config.yaml
vocab_size: 8192
positions: "rope"
qk_norm: false
attn_scale: 0.177
tie_word_embeddings: "early"
parallel_block: false
beta1: 0.9
batch_tokens: [32768, 65536, 131072]
Each number is 500 + 40 x the weight over its row's rms, rounded and kept within 0 to 999. Layers, rows and columns count from 0. Numbers have three digits each. The size before them is the row's rms in percent of the matrix's.

# layer 4 attention query, 256x256, rms 0.0636, rows 53-63, columns 0-255
093:417429559474439486510448529473492489544458481509491545512478542527507481537555436474575502473516562468571512566512484494532446510465469565524513487533537523528539540521446480493587486446539527426440476530538489481534502553519452476534509469515527462521478456530550532529590424580473451491474542566493436557467495451557422552528458507540484491494456428442498550516492445489470543552568445550571469539473549466504552426476478539492486514474491462459528486432464544449459500500493516460508523493504512490520487497513457560454444524477521513448531446531504465537575512522431543513527440464523437502559427489481508508444505528540503460525553533514414486489491543548482490572570486544537452491479481499554447475410474571490464535465578499487474492549521406496508471484466453
103:536388575503515490460469477397462454474406492481507503494460541534429495589540499499499525504499518572533522531430459551486515523539544510527578516520457512554466442536545568455416513482478502483477472451466513458490510470487440491527484520517516506488480462430519485512541474598528465513485493519452403509501484515478454490508431512493538471465532566445529515507503519482440542529479528566480463515463524566460549524498483526477523539526450450491513558462522474504495439500528477519491506441558521523566480531445462484546558526503450505439472538499478543460534533502437499472520438456500491485498427505520598487473521386494499496435456549414539491472603536558443471555553490442530518475425464488538502405493529533479526436479476515478547511600520479525498473531515501
083:535500412525521467484520526546453519443435551591507427578541547436507421424486584483467586496514506553445504437491545481482590509553430379482522487512462499449563407430499545547511532494424451463513493428474498447508445460511550515494492486479526578457492500475474473545542513539521442492523467550443503455552506461486524445458509480496490492480533463526485401535503496473464493424527515534517569530541526485513524444480487471535498551533540487603483544468491509521557519508530581511468515479508470498559548464485459471500471490495505540497538493473449564528468505440556481462525560494507527461540561463583440467525504493461437524492490432503484543498532485529457497538469533444465473477502509460535514496623507512545495439508458518482518523460487503521489482493510535
104:504426571499518513438453546413413461519399497507470518506482576546467438482516487513488561494515549490547484478457483579504459531566488512482467516494496509473485396472506533517488492502533480437491476550488471455530548467529485472485523467431514521505503447454481501519548506591495413504487491498499469476466489514507429559540486513505509453514485532400534554542461575496420516534537447499529457512469575534471522494459521528494523514476467455530498577486499545484495414506509503510399515436480566475503477471462495468494505485479448481484493502500466495503545514504445494509481478516533404446509446424458576543458535470535501449476453564487470561531474495545447526599504420465559440503473471518574410461505551563502486467516434448475473505552479463486598481480465461
110:509558586470491524446510491511564519530493470439496503410453482495424537551515499477536423504495483469542496545561451469520468484487474616458461527484549501576471599509466523462492543499525544520496497478529452537487535440499468494539572511519456412573541543514443519467497539394439570559438510484557497543473485505495484457535490492466488577512555539480484579550514491475503536506519462462529427482478532506495483533565523533522498559438491525420518478562462500545510485493445425553490504444448553512459492504520571482521499486513514436483470612505546460497529510589476510537476491486492523482415492493509523514491502534551509511503520562501448507467377483467504463472494496524453478541536512492454453505361473458495537549522480423495499523504498508486542492477459498
094:497540504485596561535480499525501519546503520528485474578531521456463456469495561496424556500533473443510486492538508510491568497589482479459465502539517560498521505506519553474553581481451465474594517538493511517508530491435520571559567531505451428478564528493467441487526528494489523453500435547452522442535502535491435480432556479485515543543527535538433442492477502518538482448475570454467523483475475481464494550536525483554487477529473556525480528505531451514502393550494526511446519487436468451586527470541491399483513493521488413512491563487483525483456508620552511518512548514480475531500616519524426413514506511456468436488491519489525457539461510399496519477399529464513498516486537479435486549546485499482499507499454487537561438423497500494487533495488537
105:505436556450532558495425488485465511516461547482479524534515518575499447520539445467481518543547522436519486537482500521527473550442483531478463533503502556514504475563534531462572525501464457431522517638522452477535530495510520473458516507510480435466453447461425485510513503471488510497400550513474502488432482534610473554485488498523436432579467469486513463464547502438500420532493542476565475503510600478436480399528516454511453478475521478466515474518437510493496491579498489543456551539474520477455488431530465461484489505494508460401489487554550503445489509593452508545511494487460495462545474506515469479543534525555490382462500517491499490572489550517449531502416570532429464518497541484502506467483526506473485521471492432560530495526481433444529503489430528
106:552511387519510508572539444558582497451591503510500494492517526501594522506451540562509415433478466580476535500540582518456495473434521542521537522475472497493512511465527475446465527501530493538485549476517582511493478563520511509446442575509525456492536514492503459495449494464478489451449413465515521543467428564496524522482489504479493495510487496591501467470523468584473492483493561477425529523499446551570470490479529490503546507527525478462479478562495424495519527461537470516598429543472407553573516516516514502565440529531509414499504495490492498532469489448524505467474511490540542495508538561560454475486473564598484516555538519499499450464494467439540448457482486556520549490449515525473550517547461446477465476506528601493528472470483554493452476494568553
112:472428501471547504458500536430522530483440500496482521483452507502530435558507514453509515496516547451515520521507491564521490500495456522470515531577526536516504539541471543474573496499464477456458489548534546483556541501491462482512585521543490402465442507496506421471492475547485515554447526575482436467507483397446514534476474492461458478540465478443551557514576544492477523547563559548575475448450586487505523423466501555490482499483483443463511474487480537465504488564460487529439502476535456400562477494507477524441405508485499471489531512471460528460582568571444520482464552449528506454500486460495500508474509465545475445491583547444406449490502516456450469576511527537453440487524512491531437446456515539487492523477526551500552564521484427416523534507449472
121:453578465496467483561481462581501512514556496549460522560496526505435447461452569507506527539513490485491461452528534482479482484575449457502456478560562488432545495443490490460538614438459533494473536455484466490498458574500569503547506504480483579528569518516508482516536498545487550450500446475490497549543531442459581431507536489498508510543544507531435448511431483540510527472541410531484520537511420476552509577499521525533533524481528619513480470508463610514545533505498560469555511481521501497588505459523468494480479454533553489558523437500564526534437508496543516544525492539496498483498501506531488485462482504452491581485555422546385483569479507508549480502555492519516495533536472512461517528546471487550500588517552570532462424465516464504454504483508499
117:512544514486543519436457488524497515526455467500470524479458473529417509501467481409513534467517501453498479455515530509503485493627453506472474490538532464567448457479506486521502556493425518459594527424476473500496557439451501547564572490534481484490546500488521511462515441475545475528476404477489487482529529544459575430513555489443539461521549550471466526573504556470490585482507553481481494471481549511462500555445528523517520553471446530480496432503503547502539483519413467479442557406468521523554532487512555502484478479526406479529495594499477514442532546601444459510490453482483415514460510501525464490462507499469481555422502555488502540453403459439488449568456474479521520494496495535390494501453511510484530503521445475409495503524507520495481535443497517
# layer 4 attention key, 256x256, rms 0.0622, rows 53-63, columns 0-255
096:520438513516497505495459496471572473438495492446474466536479462520446493514482414542529588472535507519473512529489561460503489431491510462512573530496565457543496553470457459485541501408499525486557499479550555470524451553544523461496505515522524485416496481502525465512498429522486537480507577531434571635499520491576541496463465577472501476530514568434488569535489460524511481499438520530505531480500527490459494497451471543472469519507592623480527492456450505424590574481440522516496497485553435555554501488426495557483499510546530449490527475464528531480542497567410483497520537535475538543611503491492509523502553518551539538495554421522449476496524506515549496501528514552540489448525469582497512523438497480494468488530493574506546528463519504542501559475548480
104:488475539523495550509523439542561463393567546479502483435471501571434471497501415525597525480472482536440551576447504450483496494442502484524563515564563467552528547495454452435491477465544464488535491498553484502566489533551460454452449517512562537484468536503457465502455535508423522534463549494455493552520532469541543502537479522482553504549485508448523494504545533539444542528475446532508480498540519479434463559460524474522438526487501551530583493521510546509543507474489533474475474434549514500537456535455488494552540434565504461545512432484581587527519483483423523528513497529525464492517512392483534579466577522572569557510510460536523458481525483537521453533560467490531490511595507499470546496439536501555455539509512525474444541508520478570536494496540455
093:487535499503508448496509516530415555520488527532543546489539553491501499461540578506474486563499531515558537496520476529488520548537492548529431519486465525471498403489552533491517460537488507542449506511423488509441523488422508567479475523513440524577492510536506567484519490547570436535480427494486419436481472490455436499502539402549515512438489448532513430441433470490494468432543497507463486550492515498484519495571504470478553490524445388535464466492478489543457400505536468473507543493494513485502476521580473496507472473407444538559522513573469481503473497435588521482546512499462485473458468521533519420469452453451483435470432461469558467528508544539476552482499527425449466544427549442519519457590414540462487453458529461499503457505496517510488490537476514
101:517474547526458517490453476519559461439544502448437492485450468489413492465450458506560560482569479503473521531472547450482432470494487494530573499546558479558493555511399424444463491472514518499567445420584499479534440553556541425485487502502530566477493522485490440559491508497415550464515595529507549577556499486506540463499463547488552463526447533479503556523517542525469495512494440504484484501577508478465495558481514481571445537508566600496543492489522540475549544492467529510418468523526483544510472515427527499547510507554539443513517473448502561515495462565420530495520493548494519525550541455496538530476594511547510560504492494579452533466503423518562458543536459508523483498559455502484521464436542516523504519559525524492469551511527480528514541463531438
108:521515492508521529475502474452561486491504471492486432462462460427498510509486445433508520423568503516431509474508490482491496437541496467390529506494500483537480595540472542540480545494454500485547485459562458473528542469527553431507584513443576484467510514451517475533517513415453538494523552451515570541531491537548545484498480577502523511543513523454483563590586506426540510523455490433495538439501489493497480494442524557549501537506499574442516541525548509491538561502401505548473448516473505522523489461453532525488471573545564491461401514474583523544527522531430541519498511568476543486512533445462453477553549509525467551521570513517440533483502469489516459469492452573462490497530470549500452507405548407495507520524425500478489558497451487488533466540527473
099:442547479515447479523529486477450512519447504526547538462549547474517502509531574475458478537548509458561478477530477541487526546468537563568449482463438543508511449477604508518476478550527502476472506524425440488418572488433510575523467509474434477540473539469487540484551474535540479526501407508527460401501482502432435499496523458575490494461496442548499434480518509460475460446555486508454489539477555492500469522580529441481502451527428369533492499497488437553426389505500446456517544500439507480485455542564479477479506513436473563486449551541514440474430517483549484502512478489453476514426425528530508463524474489448485429526459521466525476514488509456449517496493512490462471516439537459504481480552484502486495503428510417511468453537500534459462438533460509
106:457525532505480462498537537505444519527493586517567455470606485516537508532473475530482515470518540496539490462492558522539408496486475523551492509493487463525519481478552436542497519498510530483518498479470434484411494524472507520500422487487503495457454491522497467514561422561576575509539545439535517476457449529546455534492494468572512496470536494545565470498502468425523436445499520492497462512479583527509496481566451415412496457473481439460419484513503542517506513501452436452496517502474482475516444507435489555432469545493490464428470458523511453469485478530481530574581464465366512411479417530515516502491527525514430438441477491459472508579529475464508596541487513551535520463465568467537483543520548524522471560540554538543563479498445520529486480478474520
105:554527480475543588547572494553495511527448520507569531481518571499554489484509535509478414482427472485539519529536547514462556530536474558504470529473492544409491497431499563512462524553505505566455540570491543479564492466449492541527542525501462490536556461510435493481531500521499462485480426479448526489482462539488521514504523496495501504544491475528499492430489457565459489511488565509533491478443429542584471504427526533482535495508526383459523471542486477444423457567575505531559501464426513489506529522574497490515435504481544492528536514520522404490473484467513441459466446463550439529394543502500487509535460532535431510555490505549527519471499480437474486438474500493599560523517530481428528522598545487512521504453452506475536404478511578472508487526485534
112:540454516556532479547508499433567420421536538512529502410551453500561468448484436517461551470506528568502593524487464488488426548517517527477521539510507463510467499464527446492518507461506527476563515486509514445498521584485493496496521562485470462462451531480517441510497439555533602499520531510505515576507490457498546515456453479553492559544504543440545530516502447483522454510517481489510474500461565497542542546486477511425451443453541546419505417530470503454522555531459506498456503449515472486510449532420518588467419525508544472504507455474554482466522513547392494579553538498482501446587472438458507489511495491517496539425554439469497432467626552493475554532577481514475433445535491555514520534463525493481512514491506567481491481503482484460500506530487483
123:532500465514489486496437516480490557474444442529433475567463549483444462499466555507524497524557535521499488451501537471513508470487457458484511472460507554530536441485502539446488540454458506542487473501441526506528492515455552536493576572562424462564546502441508534520473454516552525478516401548411498467524546561501497538447507531461481431462565461599421531475504448485470536480464545465410500507472486479509504472509550507565493478467493453500521531438532447499552440490447529522540526535475544542542538450568479468495493534503443511494524498553428565505465491577467457409478460508511552553539568520565448403553436457511541459514459499478480446530468561530459465508473589461481479468417448586494475511530518474451524461468488482466489536480489496514508535469510568
115:534527507516463484535495496437554443481552459442430383488468515476451462470511514434523529517560501578452480499497450465519517521515477412489518489489485490612479497562572499477516542487468460487529481499553487500536549452551499486437588474448565502428498557495465521515532439469470494477538463397481520511615535533468529500494449489464541467502445517502507564560568499431496535473497474449486521485529535488469510516477535510527441524558463511498544534511549445488464503508437507491451460502434516504552472465459490528525493524552588503501410463490511534540491493480395530531491464557511481528512503476466437482554573503483481533468490535540512485397518444460489432548499483499499463472505487542459460452484529473482522418504432464388430533483499482485484499553505425
# layer 4 attention value, 256x256, rms 0.0581, rows 32-48, columns 0-255
080:558500518485550495457486497494562559452476493522491479445494523521518452507472467468500542512507516488469440524493512523507483471467450410460462506515530513526398520524524493511514445512484501445510509515485515505462510419599530491471484477565465500468471496518485512453597463500600400526468454512491458446574460570509465498550480459496523559499592484477613485505520443438498568537516481420476558527505583508551472498477514519522463466549492455497533553521552471483497491499474509546553550460491550510466439529430527541502498491450554519519502529537464545440563541471516480407473439527475476481590447481387513485535506502473474491407427468503514475449542548471443536485459452457528474499551505494480480571491525539476519510468481514502460495494518527507454570484626459
105:548415514488490429530615522505448476484489473536557540518502474508515472432408504457520469472530476489491510564510479546476488498448500475535548529531513499442540501536511450566487445533551530482512460559472554519545476536512469463497452481446457501483507528531477487455496567497518505526535521506517543559508605493474482592462506504518587501559425519472557486474479484500472476502476479574561448504462451517550446464527504524463470522465477442503538508462525440487525519540502539493557409604535453507449522540534501541464571557454632494542517519537523510518548459508517535497516507510552518456565505475434475474475507460529553434495495471479499457523509585508449518468481494507505548522449371491509483490498454470600459578481600547475530521468527457521473534520498502
103:453550483492501553515483409526484568530506520507462474538490541499502461480480465573466476584498531522487496452541522521500574507474466532431486484464520449470521484470503548475427545490438484523502520506529530481553562464445536531446546529500556511542545555447547459480423503533495552494406479468512535486479485539488631461516533494501448526464512510518497457459467400553519528507581513451461483501496473527500581543481493486483499538457462526501475441513540448530531490454504509506394513495405504380551479472518507438472510378547493505462474519489528528400485484466483487582504435498475512528404454546583507496532459542502505517424536494480479544491454431475517414534490481478469520556495563509488518497502500481444537536522468454522473474473503526471433495436521496
095:489540515499531486485554523524458533546522463530442510458551524561582538549501413510447443588477450510467473538429531478513424557490482477494514502504538487432377496488517509586516477501556468426511541559485584495457566424534466487462503487542489542487529467511539570544481437514586501510449503538534521471476453475566473523500470492486542556490543489545664501580457461499499547553530498527449497494514539533573497564490449451479483498469468410536489591503529412502560486453497523497508587477471542485446492504453532532441507518458536477495516513507511487503576475498460527522506435485522509460540426502544545510521500546556436530507429474448470544452514579487545541518499509485493459519502506519510480539468478442516496515481523481479461475515460530501492492512507457
106:559520501474510519461451521527430502506568517505519529518518502536509525479478477460484546401485501525498485515477537455451512399588483520491463449499479484537570468375433442505509529492536455516498460547453464457502485470509516589547503495401464516439422528541496554452567455473474493532546586479483487523417440536502459468516486484586504496536470522456492491552452602503503415456441487516513515482527489523569549484478492542477486464477505533486389540522460503565472468511535497580512537451503530550502530464511521496523507538505516573495498482519465474491531497537519463497489523552454467543545484501552507470521514512427498456486518508624549491550413437548501511486468524502452531494525507466481473525577494492551497483570555420452540521522532545566524556544494459
100:476552495493497444522551468492495498493472503487509450432507493470451537535524495553510464589512527473473494451439487459532422567446462375521489530572495419466433514624516537553528514523481520456529496456522467538460534406504508440511555542557551460518581501471521531488491458502477444527469465477520515455572438518525520476528602486508521574455539507494492468454513385479498578506527510505450553485495443487417504537517467417530479524457490496523488473528454494536496494459470576421457390540471510442447540474500518494523487476502489470518488535446510522477454469469497517508554475492519481491391486485496473521497486532525479579429442462471477532479507565481581527467492477486465529476557509507522563452443506484488495501475505488542432441566486497453513530468518535
095:496457537483446434501498424441573508487537516518512565545473532453484476501441487535527458587536507455510489513437469514464493502447542502529482447541445519466504526573541546501511473516486516426495494514530542522539506515497435529473443493528450493489486449526514376510492508501517508479445501573456502528490558465526482499444548519449538462459517466526545527503576411455498405474480504513558544494413536454443512469507482427513477526529410467443524525421477535475523531535509497380553537554514459530478528566542454542511489535460508431505552443537488578502471468505532501484498461511460491408521579585502508513509473502500492482559500492497480517420534537490488523481507539489596471489407419500516515444453491484475478464438533540478442423570540501496482514507527473
103:478531511519482560517537501505550522504528502532533449486483635495528511484462503472535497594472464563477553514555478450546539495464526512444550481505492525446518557565535588477519537489525447472491517469555540560492499439575548491415553504604530516529514532461482464556506556526522563531458446437505478467534470499468526467475445505471473527519447515567499466432531435527504597557602528548509491504493506481542563488472507465517573481458486471488520467467475513507480509497528508430480444470434508369559503511479507458483488444578465477451517459502563465456486516485452490544482470513495532523506451530529548519471510481506489518430537530466467561426544498509499464548566520505479455497500584525493530471472531526427540599466533489524486501445500436479418490466507458
130:471488515511505483533535489486516518488502538486587427485510549470523558527480515489505419588555480488426551521552461508567546534406515479437525517488509570511500535558525489503568547512525446425502489487520605498528470525532506459468524449527525541503522492509531447570500498494566584492455446520505465473584506460492503497486386530464472553473498498561548483424565370508489593576491538545537521492501498509549479514464513428489555495508494421453543491479485526495503518472506439543559532528528471410530531540473495480458486492495519463435489442506565497486518488525479498488482515472536490501524506520531551574504503508509482538479502510447453552393554537451505494480477555500507487432433531515519538464461504539454523604439544527513484516481536422513427496536530464
119:465413476521504473532492508487463440484587480513571558502578444500515490477478474548450440521467464456491487525460490481498439509451549507558489528494479465428496531481479511551499498482504502509459534499496491462513484620445438460469432476442501468482467494535504417543382527501454518453537576569557520554441563474530543538509499514430430453500417447441481489484478534490520420520485473550578469460450473538505426460511449487454444490463527487501474449512530429488489559531501501496503528567530470559442528514514529547487542565490537537559498481501449483527501431524506534489496497473546573456539532544520484502516494502568559493571496493442478476505519558567453507487457493519490498533463397535556482488479468413548499523533491560463500533532518549458525490496427565
094:503530466477549521420497456569462507497517527472521569475478504550501535569488419514530495457481538513524498472539582576476522490504492546446515536503546452508453543491569520510441517450529454503577515499524555520607511481557542456456424469528553507489544509455523513507512464534519437438508460482467495534470510555622562473548429490491608592443547495555547479532427481488491581541511449564510471420560455505485447487449554556544546532534453461496449522563513531469499465451490518488443478517530521497513481506428547454523487439540477463460457545496496553472504475459476528532521450463384422529442465449520484510476547529488485539456474511499480492474511455490503448512477497500515551514521571513545529535470497509475518536510480479423565495423526507510500473504455497
099:480486476479483478608573501453510482506443543482482487425471548545506478503539526481455524488449457492458488541465463484491554484461467447455504513461560540576581448475483493542548486508496584492502413478489500532460483580508522485485546536546494491456499554516453481442531484515505511568558500491484528517577591461470504559511541513521518462544500613492473451493481495465478535427474537483482500559463511527539462521590543514463514429478518599509624496520522549544520592493445478465598500533522490485473482529522460511428438491482496486482480560539525535451525496523488471537585531491522530474603421415508498500499527451484520526459499509450443459572500531543499504502550502505439512533513503524407446490484524506492493541536568520448476534466495484481462507529527424
096:434447536523473435543567499514520476510483477496529467400465421453487584508526503480509410531460480472425524454467418493534443449449484492498519544525539500512465541477479467529493500499545576504527499455448488506513446570481554493443465488483558475516546526479491440503499596432499575516583523512562468507572500500437495520518510519454554510492531578438432488516493457463466552490416487500538493464523412499539444556540471504529529464437524567523542495534467529464569545505511505497536487545491498507460552558476479462552522492456482521537516550522543548558563491530538522454474533432509532516478475495482488525483539500548524511525527465528472530544462491505470567413438495532436571555525499514451482495468465468549477533497565602480485545451582530470562452555515510
104:420479438515542490554581507489501547496494442511487495538432495507511384483479436516495497509498491519487491478523482533491503498473488454550477533475489481486558469551481496481493438455482535479431580499558557497547502528445512530454484518491568476481500540577556411513407499535505516485485466530547569496495530488516537485461454551416468504533521444486504470474437489526502491510538501552537472512465512561524475530483449458453498459416468452542537510520515570476480497510497536416470514529503423418530475521442434524442458502506555415507504477495515463558534389511481550530439435538564524467448457498413493527473509521583480519541558493450394511474535568572488522511493486528480426465551532492444452552528508493502505568449586517460486491486472471428458497506495510
107:542572511490548534484439539497530529493512494500412460521457446495491504476512536505475596441526527513513503476510549513481508437530464548477530500546495495574574511425479513455506492521527509543524558552468463476476474433482529497524487510464509489488462521454462528509495555489524488528445493449484475436485378509471513458483479481500417503490487474510446476499497591545540422482564526433405502491563543461549582537439507522461562489492500536553506509583527561511474447498547467541484545434456567453515466397502498443539441465512481494517507478467472473485505592508487474574460514501494489533468494465548479476531478524427499496474545533593516495581487459483556500594569517506495479485481598473471450553572523487466522428587481533528551528436452527485488500470516508
088:541579499516502499494480466521527490499473503475515494445578469456464467545535550457429536497448504469472445443488474523504527563528474493468520544497569465515491426452472508507415513506492590537518449439500494463473522477470576522521581498495487463544562488466516516423532548455468481483511493487558521511494544504440570416511556509483460494465545525443558511504518465524484501481541482416500481477520470501443489534560528518507469526459549568531528502514554553495522456489449470559499508493522555554473504435478529461530483442498490504560506555424489525533465577524493561549469534430496519499366474475463459505499507552478564587531548499446465467597443477480503504485444441491409556493551525471481477463548525523460526404531434551550486555465515470448509479504584521
093:521491496529436509559508473443553504516506458487554505416510517467521519498516483489497476526537475473522518513401447498472536497479510459518532507545494451418476488499407531576535470508524592506534504580480501509435499536504446600500456402522491498463430527577484521494533491481513470459516554547504506482518473511429500485429506469479523462560433543444476493517527560505470523539485538488514507475445568433486494606532473496462539443519523462490527551500497500527518476524511511490496472403515535490486475531601502510416492462418546555575571507606504495420460519514490506427442453514500505467557513500436524472547482464492493479546532451512521487552518555534490556532577464506497448485570496477507455511498491475580474567514551488549453536555487467555540548459573491
# layer 4 attention output (transposed), 256x256, rms 0.059, rows 32-47, columns 0-255
090:535400493555503413497515489433522572486507486495507477469445511527567518515499469516531482513483529540463474540533492508479502465506475508466450571459506489518470541580503504535471462454516467477538493488498505535457502471586492469466583475569474476540438506471558536403554486494528448496492550517481507413555532539509485510591521340493531556502537513538571508500550476475426526533500464456455525521596526492512558449517516492524442423533481505441508502459483495463516484519541463498508514488543539553459510506451559534500551437503542517442515490526463567463507473549445445473492490507527506489583448480424502463496463467567452535396427475473529499455544547500488535502492542551503410518487512568483549491455531479433548479469493531552437499473490448484476528535535442
097:421496558455540478521588493525523509494500476487529546475543492532517495500468484427521462448546449462516452480485458485457470509535487490507515521463484481475523506505469385556519457516568537527478541522456533477513475507496448436486487495460498469515544525552473497441521523515470539481512564550554514568557561564443470540502544542558578500569464515489505464491436498438469412538468464506562532536517495568531444467465493528484484456501574486470470528498448459404502542519581496546540479606496445532466472543519531549556548542445534495548494476573476523547515443580543548485500480539514570543584483533484508479498446440570510478546496484494536495482508591507438439471522528515495551511393437512487500452509524489547458586486549441480450507512562477523498519522529533
107:508589477510483525522515414538457515531557520548515480494439545463451490493515489542475532598481478500457535466553491523494498508506491487480418457477505477431523491520477497531436528494440490506521546503533472534492598499475522568480518516548575523556509519436502501505457474533482512457452431396523604501475494499530550507442477525427503528508526455544433487464491492558494522515575522523425485464474432558512512528501467530529473538516434475528488477521568505554509463435523523525462453503434448423492518391498522434520491465524526509510459500431525461422513544481467509562474440495516457466455515525560477458508459499481541585492558555579433511500434463482557456514458481436532471528526578533430543489493521469472527489460470556506495488442428465446434537464545501
096:526504511471553486432517433516518533535545505543551470414482578456532575587472498519503492546456555528464512504451569499521477547466540503515504528516566537434448538509520523539508462508455476473547529515481559513389551472527500426465567480519484497499450429510497503484536522551554422520486523499454557465537501491574435514428467404457470562515515481552575474491490454490500445629507468435457497460520494553570526500473484494530466483533476449545442524510513438417522532480568489516546503544513556498435558522438549568513535494517546560475544475459498504464496453452459533481483464478458460516502494486496523489562512525546478530488443484462498535521510495489447576494509592476568491479433537442478575452499417464467481516539509517528483452507502556500488508486519512
103:541478474494489421454493531502490588515535489534492501499527517511552430503533464459538508433493500523457500569540535490449507410560489544519485498546554468553592463507498452497468544524542460535522465512448455467497542510534542577543478574425521512441430509563488552486524488507482494506546514532500485497448472497434467572538494346552548469577406482500485442540467573464496454429454483551477521513486496541523491484486516517502523487506478527489455518486518451594513472535547523535517452447506575541547595482529541491531479545481537558485523491507464386472512523544523391493481542520455495498547442485494563526561527502484419470454507539547532505506440449504486518432458511492447525504493503493477446502577498472514474499559505484457513522484494498574502497510426495
107:418553498494544524504545459463453476466481537501497516477479520464413491584506512536455496518507463538483471435443488492573425487453455497506517533473488443458371515569438594502514506469467551499551494500542479501402532432477475454545517535539540458505525498451541518487505490490522444521431480452518564465554523502520471493514582492465487570461589502547470428450524441508548535564528473465473561489479456505557459502486474483551453549505424553481501467535538544512510544454453520461515476492434485496471456460468537508472578477524515500471572538458546544512510508462419486546545458479537508492460492501510445494558467546571476587468493467475416535496465508489543493560492544486507475426519497505454549492458478482500542477490500491555489419488464498421533594498495549
099:414491540484538487558546451495552462544504411466527549569519502524493521511553479511429399518529500480498470487474473515490499510413515495580509487521563502473455550508560480464493490478459507445485533463514511532501461502479439555406482451529497499476447492526513440541492482563520507483509534500485509457482467482525479511490524536465469476421469470536559524547501416463501410486476521515576538486407573501506479453457567489463411505525515439433519479442482490531508504513476480455500510551499443474444513547517493556454496480511514408518480411549515582517530445488554533502551484573477532446544603523473464506574486465520450522538532460480525472485559589479525547493555502488517432506492508471539488503438514498549513481418580548495484442536506455559471511551581514
099:482562508533515566540483553556508448512487523513523484510474609492517490492476478524555488547530515544487544472557463523504509468511541471456521516448485558492498529538469545510495484483485499489459549526557555550536477538518472505453530495525529503561498492489487529493520482537503536526452427463462512473549492487556474445498475560423481549561510553589498551439505453475460589503585554529456436577527496544547571583509479472530592475439474485515501486460498516468494452455472464523453446488501491425461472533500468451465485414573426489442460451509599501453493528422444529537467429526553457498491504514541591484508557456521522522500558534557436552457516504469554447522523481513540438548509522574462526487525494420488492532477574510574564487471519445476453517531526485
108:499555489477509508537544563533498449511494499526557418485523523509540501560519524474518398558500496522470579474594471504562544527373538488467524511484542583490472547518465500496569524512476461465460539496511622579534435526513515421450504458550502514519506492541526466542489500572571570485505498553481429461537516463575498500506433610436496547481483487572544502410531408532453570579540510518499536480507501521537516494500494488490533455517553484481500482456466477506479519477522447470536513535523489434489490540485473472481497471498488513470468438503585465551497438457510535468506495474541527497533544500471565515509550471491482526526485516462441573450543533466493490544521513497549421496502540478507503483476448508434521600447507511521560538497555444527479480574531511
104:474382494446442504540520539485503472505519490490519545462536448441507521465506507574515442532461480472488478474437494474482430581461546432562541518510477495449541465477513498491470478533508492468404539507432496462518504544457452474483497406418451463495505472565511438566444518511461433522512556550551505580474474504541534547439465614494453464460450429418550534477502546541510457534452475500576458480475500514487465488461468486487461532460533462513477482476469474479488500512494509494504523539518469464448520529519520485489510586471538487528461520451437495538506441478614548466531472449498512446461546543496473550529458505528551443569466483514528463509488522554492498433470476477448559498460446425532469450503477457543463510481492467434489527551567562536536476471449575
095:517502453500529485426513478498482453524489562534499487470513489518469440484484489505545473523436556459560553547537477528457491428521500545439463550512521474564507518477502570473466528517581439503551470464516509540599507478489528475441457490553540470489550490417519521521504480560519452459470430539522502519451495587553506521521431398448602598506506510445509482550468536463513568582567461458439510508478465551449475416465504498508481524592476456480484515540487493554537469469484523500426484486501486540493567514429563479515515474505517476403554527457530518480435503551522521571464496490476444519446416486547511514454549502506540527483483538488438522454513495462509459463448493402575504548474541493529565475479547483518517548486496482469539491528521506515462434480434504
102:462498481495450471571507477457514511500438509440520506481442561516487566578531540421531508519510508451533535585539480521518533445543460468546563471501512503533566453539488447510565458478502514464527473548504559560507462504532509428505537455461470507524488540535440525377525520468500502567523519471488507535608561473415487465465452605522559456524444553483465488457453505487445540471453551549502531526515468524525471567569507492501515418481484559529615454494502546490567545491489497482566499507513521549536461518553455424517468485440475458511488541574520506462533492528482502437559572555540552505555436482501492471446462441466455516503492469474500453500472539498506527528502550426441484495547512517404548415471523486527489555491503492491505508471526481495543520490532499
106:460493471495456535547537487551489501471476523407476480422468473525521529567470511558548440541481447496456579510505388488507444496448486559455567514459481509513472531495448533502514551515557530515489539479454558554514406462496522419505435512405522508452547498476518444509497534467472461521559550549613460575539511546459474517507483594484532500516533553463525477499571442498504537513473496453489514480473445505568456567541522524529526448490505566559536524512475489502563584464478552488537493531464493545519515536511529450516561519413474478547525542463511492538519538552564518463501548450497534485518447520529532553492474508569515554564592495521514492482474467476470509449462489460464553467524514489516504516484482539557493575503527467433503470457575485453594485516542531
072:482452528551493403584527526473484503487526569502464523454510506442468499532489538540538488550495461450567518425520438494459553503529488461536529508504504487448506466513526493424481454514455519491396532503484558519527505467494484488454435456490453499521497485531498418517475504578500478563480515456505448524506518493564488514452495661489437466507458434495580538471439499505525458559582513464510505503494516497490491559483503501557491455449528510566467481476559535488442501487571532434536547537542567457518483507470416511508517473419551511497485472486469477514476464419493595500492492562435512477424508552473476544447463573452530514507451499519466498441499505551494510484492477354489440492450544488517516438539475498457464560440520517460485438482500452492535495472496498
090:550573475510517533495461498481532565486544469528411530535501459484494523450501494529501622483528500524469525475493559538478539452518493516458461496489502469541552542471512463474497527560530483544550475548554440418475484504561552560506540510530439515524497559522506499470497537451478502491463476463559523402466430505489524509552468410495441472496507505537459518552509576544482528413544479505412477534506478499497555588510433446438543469465478525498556516565471518539484447484522541583426502412463558498516422468521512473522449461506451496523537504421452422492500564478486480538473565500518439488492533484504545470505525515460514446476508542577449504540494474431535502542511480517540443516467500490503461571579514526474504468561455532478520542476436465398472454555517474
100:525537504562509543507434434502495454499499473536453495457380455452504574508489549526490490515446494512504502486481490497506519560555522516508520533444524433479468488479491546485513527540522501561539470497491529556513503433458526453544552522496445495524534483480484493451562526431497461474530480457578497517498493482488511447547525603496554534494599481467440531515459494558463531510460434433462478422479497475442494520513524510508452554511524493508517546549562570493515538492456490519512555517509505534580545438454472426511541525436515526491493573444582520531500558544515521515506528433495504557440493492564409465420494526469578563512541492493540449521490468457512469484486447464462506486541512541514533528538437546446517481503375495489538555527414506446566558405480495